{
  "d_mlp": 1216,
  "tie_embeddings": false,
  "init_std_up": 0.0154,
  "lr": 0.0106,
  "warmup_steps": 200,
  "seq_len": 512
}
Each number is 128 + 32 x the weight over its row's rms, rounded and kept within 0 to 255. Layers, rows and columns count from 0. The size above them is the row's rms in percent of the matrix's.

# layer 2 attention value, 448x448, rms 0.0878, rows 92-106, columns 224-335
size [103 104 104 107 109 103 104  98 104 105 102 107 110 105 101]
[[138 126 180 106 141 119 134 113 110  49 109 129 123 129 113 184 136 133  95  66 130 152 172 140 109 125  87 171 113 128 124 115  33 108 141  79 123 123 175  96 106 138 143 158 113 112  92 193 118 123  76 161  89 171 128 117 138 118 173 145 113 157 116 116  99 109 188 164 107 174 153 186 159 138  76 119 109 127 166 140 118 126 158 150 102 102  69 115 112 164 100 162 123 112 163 110 123 125  68 135 115 119 131 130  94  54  82 162 113 136 132 105]
 [133 112  64 160 115 126  95 107 136 198  91 163 119 155 123 160 174 167 123 122  75 140 159 163 130 188 183 141  93 115 124 168 112  54 143 174 144 139  94 173 103 129  64  98  94 122 103 106 170 150 119 103 148 103  77 135 143 167 163 102 123 104 115 115 102 141 146 158 161 115 105 170 147 147  97 128 105 236  33 120 189  81 175 136 195  96 183  77 123 128 201 157  92 149 114  60 125 117  98 147  67  77 129 139  41 143 139 160 146 137 163 181]
 [137 107  95 145 126  97 117 164 105 104 111 132  92 166 115 121 210 143 150 139 123  93 108 136 130  89 130 154 188 146 103  92 164 112 137 181 103 112  74 158 117 158  96  65 162 122 102 140 150  94 132  89 144  82 165 135  30  93 163 143 160 174 181 196  79 154 176 118  58  84 100 175 145 108  91 161  78 100 138 184 166 108 152  86 146 143 134 145  84 166 111 111 123  92 122  81 144 140 127 109  90 135 206 173 116 117  70  54 128 116 122 165]
 [155 136 117 121 120 133  94 103 109 139 104  68 114 117  88 171 110 171 177  64 115 176 163  81 171 169 115  96 152 186 155 140 148 152 115  98 178 109  95 170 151 105 119  68 171 181 124  83  71 179 180 135 115 122 114 134  84 142 119 149 120 184 174 152 142  76  96  81 156 114 108 176 135  73 137 132 156  88 197 153  61 150 124 163 172 156  88 134 118 147  91  91 145 112 143  91 107  71 136 153 166 115 142 219 141 142  97 135 164 143 159 140]
 [116 148 150 137 145 120 146 131 144 175 154 165 100 116 117 125 141 148 172 155  89  65 194 203 132 179 117 142 124 154 188 117  86 129 111 103 145 147  90 188 151  78 153 110  99 123 137  88 136  96  74  86 106 161  72  73 119 150 117 152 130 101  80  97 110 183  54 132 127 142 150 104 114 118 123 170 146 120 132 119 111 183 106 158 123  89 123 121 109 118 126 118 193  56  90  97 129 164 110 130  82 106  90 133  98  70  80 115  72 142 140 124]
 [ 91  94 140 139 108 128 224 174 169  96 170 131 108 192 110 180  98 155 114 153  69  92 180 166 130 172 148  89  88 108  67 115 104 107 105  78 168 179  71 189  97  90 116 114 143 151 142  79 106 146 129 104 158 161 138 115 136 112 182 121 158 162 159 163 109  97 134 148 122  81 155 120 122 104  69 207 144 179 117 142  52 162 179 113  87 109  83 134 108 167 151 170 158 117 134  89 138 139 131 104 173  73  95 134 106 107 114 121 136  78 158 115]
 [ 97  67  78 147 153  84 158 142 190 159 126 110 104 108 175 114 184 134  89 123  86 102 152 169 127 129  72 193  91 151 197 131 145 113 224 140 145 128 104 131 158 130 133 148 116  94 130 128 137 134  78 107 156 180 179 156 164 167 180 131 102 121 108 128 144 151 160  98 150 109 153 137 120 170 164  95 151 110 163 206 101 107 114 136 133  88 160  63 121 118 127 121 104 109 127 131 136 117 172 138 134  81 109 167  77  98  88 104 178 175  97 108]
 [130 138 125  95 165 100 115 109 149 143 125 128 140 117  86 150  85 121 183 149 117 104  99 167 125 139  66  92 129 181  89 140 148 125 119 214 146  88 120 103 122 103 193 155 103 135 125  96 118 116 128 130 157 122 183 146  77 144  65 160 115 143 147 158 135 112  90 137  88 123  92  71  93 111 163  88 118 112 147 206 125 128 109 110 165  73 130 113 164  75 164  48 115 125 164  73  99 180 110 107 129 138  83  94  74  71  87 209 134 123 140 119]
 [ 97 130 121  73 149  81 179 176 128 117  97 115 102  99  97 126 138 114 117 121 156 141 139 110 146 118  86 119 142 107 116  94 103  61 163 147 134  86 114 127  91  77 115 128 188 157 101 115 146 158 141 121 126  89 156 109  97  89 142 164 120 174 124 163  82 153 196 143 149 106 100 130 123 102 124 205 123 160 180 169 156 101 135 148 143 175 157 156 105 124 179 191 132 145 104  93 169 122 111 150 112 133 121 111 150  99 175 130 145 173 121 147]
 [ 74 132 144 136 172 140 121 117 100 161  56  48 110 136 120 108  34 162 155 190 136 174 142 142 130 159 162 173 134 130  95 195 124 180 131 181 154 157 165 183 168 160 191 171 105 121  97 176 118 128 167 128 140  97 106 115 173 104 142 177 135 139 164  97 180 167 162 149 129 128 128 124  80 113 140 120 134 130 131 141 132 121 115  49  92 109 162 163  93 117 125 141  92  74 126 148  92 121 103 133 166  85 103 136 136 105  82 100 125 169 185 180]
 [149  83 186 114 148 134 131 116 124 134 140 140 101 154 135  92 120 122 140  96 116 111 111 169 162 144 102 116 137 129 120 144 139 108  64 132 105 103 183 147 194 183 169 166  76 170 114 111 100 137 163 125 120 155 164  96 136 162 159 105 109 106 177 113  84 142  86 179 121 117  90  97  81 198 185  79 162 100 142 160 132 105 112  85 162 171 150 186 139  87 159 143 144 103  82 131 128 134  65 131 138 153 161 104 119 131  86 145 150 144  89 162]
 [136 117 152  58 174 156 161 138 149 126 102 128 176 105 142  75 190 132 156 139 135 139 155 140 129 127  38 136  95 133 162  28 138 136 153 125  82 140 148 154 118 108 144 115 111 176 153 139  93  76  65 144 131 150  61 141  90 166 127 164 162 152 139 162  77 103 154 126 126 137 159 201 136 160 157 124 159 115  95  74 124 103 127 118  90 202 103  48 106 121  85 131 139 117 110 147  99 125  87 143 112 125 100  74  89  99 101 139 139 137 126 145]
 [172 147 185 164 148 158 105 166 180 141 162 220 152 134  90  92  45  77 160 149 101 151 141 138 117 136 142  69 159 117 104 142 137 125 118 123 170 130  87  98 140 156  99 121 115  79 120 145 108 116 147  39 104 182 179 142  82  92 138 150 190  38 155  96 134 163 121 107 117 109 172 150 145  90 134 115 109 104 138 115 164 105 175 145 108 141 166 110 130 129 135 130 174  81  93 159 113 130 123  67 125 110 151 144 177 156 129  90 141 106  90 149]
 [ 95 172 173  83 119  98 187 176  91 112 158 159 164 120  71  92 102 122 163 119 138 149 157 149  89 116 119 163 107 127 130 219 158  77  90 105 102 172 150 129 165 164  88  98  97 194 114 134 103  98  95 110 211 166 128 147  81  93 116 155 142 187 231 117 142 105 127 123  82 182 125  95  86 129 185 185 189 116 131 123 149  88 131 142 111 122 210 103 140  97 131 103 191  97  87  86 165 176  80 142 127 150  99 126 157 123 104 150 169  95 100  99]
 [123 124 164 103 105 138 139 141 132 114 131  86  86 165 132  89 152 118 160  56 135 132 124  98 128  90 166 109  56 111 171  67 156 150 166 128 101 188 165 134 145 160 176 132 107  64 139 124 146 150 143  95 108 134 115 143 131 128 143  94 178 120 101 162 195 136 116 124  82 182 150 144 126 164 108 112 149 112 153  24  99 185  79 105 153 101  81  73 144 146  94 119 136 117 110 136 150  76 148 177  74 147 103 166  59 157 173 177 111 114 146 141]]
# layer 2 attention output (transposed), 448x448, rms 0.145, rows 92-105, columns 224-335
size [104 103  97 101 107  96 102  97  94 106  96 102 103 104]
[[ 67 101 123 164 127 150 191 117 131 207 131 129 119  83 113  85 135  93 187 145 174 100 124 120 139  86 142 199 165 111 162 147 159 159 150 189 127 122 114 159  78 155 228  81 141 109 152 138  89 130 175 118 138  59 141 127 138 211  75 126 122 129  96 131 161 166 106  76 192  53 102 134 178  99 135 124  98 114 103  99 148  81 146 143  92 182 112 125 175  74 148  93 102 151 122 113  87 109 218 124 141 126 116 131 136 124 151 122 140 131 138 116]
 [176 118 181 158  92 165 133 113 178  84  98 146 128 106 168 156 145 137  62 138  81  89 130 114 106 143  91 151 168 161  92  58 125 116 155 131  86 109 133  78 148 116 155 177 120 131  97 134 127 100 136 137 163 152 107 109 107 177 131 156 151  68 106 128  97 135 124 161  96 146 138 165 132 170 139 105 127  90 145  79 105 190 160  85 111 156 142 176  89 152  51  54 109 138 109 152 159 184 224 169 101 148 121 117 183  89 133 181 162 147 144 110]
 [167 213 152 156 119 131  93 106 161 133 150 120 122 172 138  81 126 187 103 124 101 150 146 126 168 126 103 143  70  89 101 133 107 177 176  81 128 155 157  95 178  96 135 148 145 110 110 148 119 171 148  87 142 129 124  96 118 153  99 114 139  63 138 129  77 102 149 160 194 145 126 153 140  90  66  58 237 133 158 133  93 155 112 107 108 165 160 105 133 131 119  97  72 112 119 181  94 152 177 135 139 114 116 105 102  90 149 143 103 105 168  93]
 [111 159 188 104 177 129 120 132 126 121 164 115 107 153 139 197  99 166 147 154 130  79 110 148 170 123 169 144 126  75  59 129 127 130 144 129 208 142 167 100 141 135  99 114 102  48 113 182 127 111 131 138 123  85 132 158 135 140 113 123 148  77  75  87 136 140 146  96 171 148 133 111 101 147  96 189  29 128 130 159 195 169 145 137 115 132 140 139 175 110 173 169 191 115 149 148 176 165 134 131 110  60 145  26 115 114 102 142  97 136 154 162]
 [ 91  81 155 146 122 156 114 142 104 176 131  68 150  99  83  51 137  80 127  98 114 126  67 173 130 133 128 152 127  78  92 105 104 123 127 115  87 106 124  71 153 244 161 138 191  94 109 138 203 115 138 144 130 130 165 137  89 123 143  91 149 117 163 113 169 159 122 180 104  72 113 135 103 115 200 176 110 137 128 166 148 136 122 157 112 133 125 159 124  81  51 154  98 153 163 147 164 113 166 112 123 130 108 150 164  80 186  71 146  71 108 166]
 [167 104  92 145 141 210  84  97 198 160  61 178 148 115 100  97  98 150 141 110 166 189 149 125 152  86 166 179 177 144 119 143 153 115 134  81 124 114 162 100 145 142 127 164 146 133  98 124 138 131  75 173 127 165 112 150 189 163 158 126 145  94 150 134 156 148 146 114 110 145 106 120 105 132  84  74 130  73  97  84 127  17 105 110 163 133 165 121 124 195 112 108 150 124 187 186  89 188  87 121 112 111 133  72 174 152 145 117 125 157 136 121]
 [112  99 156 168 129 174 195  86  63 133  35  88 164  59 101 130 160 112 148 130 150 127 106 116 143 160 113 129 182  90 151  44  82 159 117 117 119 104 137 121 123 147 120  91 115 176  88 104 115 129 135 140 126  62 119 110 124 135 102 130 116 130 170 142 151  82 147  90 125 119  75 105 101  78 115 170 141 116 148  81 134 125 168 138 142  81 150 112 122 144 103 115 137 120 109 146  78 135 130 172 152 123 171 149 142  76 196 162  91  84 203 120]
 [138 130  84 110  84 100 141 126 113 109  93 135  80 122  85 119 194 140 112 159 168 131 118 112 109 139 176  46  96  78 160  99 102 127 163 129 126 117 128  91 172 163  65 141 139  82  94 158 150  69 126 108 141  72 107 155  97 108 174 139  95 142 124 122 131 148 107 133  90 144 163 167  96 133 148 137 136 153 121  79 167 156  98 125 101  98 122 119 135 108  72 170 134 138 121 165 146  89 156 132 119 118 134 124 157 111 219 107 161 111 154 117]
 [131 136 114 136  89 138  92  90 185 112 148 105  98 125 168 151 164 179 115  85 137 131 115 131  93 107 118 198 132  96 187 188 193 152 136  52 147 135 135 167 161 123 124 154 111 206 171 180  89 119 133 129 114 133  74 100 153 137 172 181 102 127 153  64  72 149 137 158  96  95 167 150 120 139  84 112  61  99 106 137  32  62 111 119 112 135 131  91 137 111 142  81  90 114 139 143 115 173 129 141 174 159 101 124 146 185  96 111 127 116 128  95]
 [155 155 122 103  62  29  71 105 133 114 163 128 159 109 155  81 112 141  95 157 134  86 113 138 145 135  95 118  94 125 133 117 125 121  99 118 125 183 117 130 127 105 101 139 149 154 112  69 100 123 120 142 103 162 161  94  70 120  98 137 127 123 194 194 112 108 177 149 150  88 156 113  67 164 151 105 172 142 131 125  42 138  85 121 175 148 129 168 119 121 153  70 186 180  96  56 152 127 152 126 103 106 183 182 134 127 182 140 135 128  89  84]
 [ 69 167 105 100 188 146 109  97  58  72 111 102 140 100 116 133  70 141 119 133 112 136 138 126 119  90 164  73 161 103 146  72 139 101  94 170 170 179 172  99  89 149  52  87  81 120  98  98  71 121 135 102  77 118 104 133 152  38  74 128 107  95 110 135  87 104 140  89 113 106 129 110 179 134 217 113 102 169 124 127 153 132 111 132  91 114  35 136 139 120 111  85 113 137 166  93 154 130 164  97 120 107 163 143  70 176 122 111  91 154 137 129]
 [143 111 140 173 102 131  61 116 154  89 184 133 159 133 128 109 162 104  88  83 133 152  69 149 103  95 178 133  94  79  87 138 106 196 111 141 156 112 145 118 107 129 107  93 190 119 164 151 134 130 150 140 120 108 145 154 128 188 152 129 132 129 105  92 150 175 169 114 113 105  67 110 160 167 101 133 111 129  92 163  67 206 166 172 118  87 106 196 161 118 140 124 154 103 204 123 163 156  78 155 127 162 140 130 114  85 119 102 117 119 149 171]
 [114 176 128 137 117 112 114 140 115 150 154 115  73 113  58 132 112 141 141 103  98 134 144  53 146 104 131 111 136 146 116  78  83 193 100 151 151 190 155 136 114  96 165 162  96 108 106 169 117  97  75 153  94 164  80 135  89 205  66 131 166 185 162 150 161 104  91  83 127  84 108 105  98 146 113 176 176 180 165 149  90 149 101 167 184  88 116 115 155 130 138  96  71 166  48  88 170 130  60 196 105 164  97 133  54  57 103 141  69 141 125 108]
 [111 123  94 202 142 162 125 124  85 124 121 141 127  90  90 156 120 178 123 107  83 108 149  92  64 132 191 109 137 187  95 174  17 151 150  96 130  97 130 145 122 160  79 123 185 182 139  71  82 160  77 107  91 154 151 150 129 115 146 101  84  97 149 129 148 137 169 128 170  45 112 114 102 179 143 158 145 125  99 133 109 146 152 172 160  77  87 119  89 133 132 133 118 137 167  93 136 116 148 141 129 155 122 152  89 195 155 140  93 146 123  85]]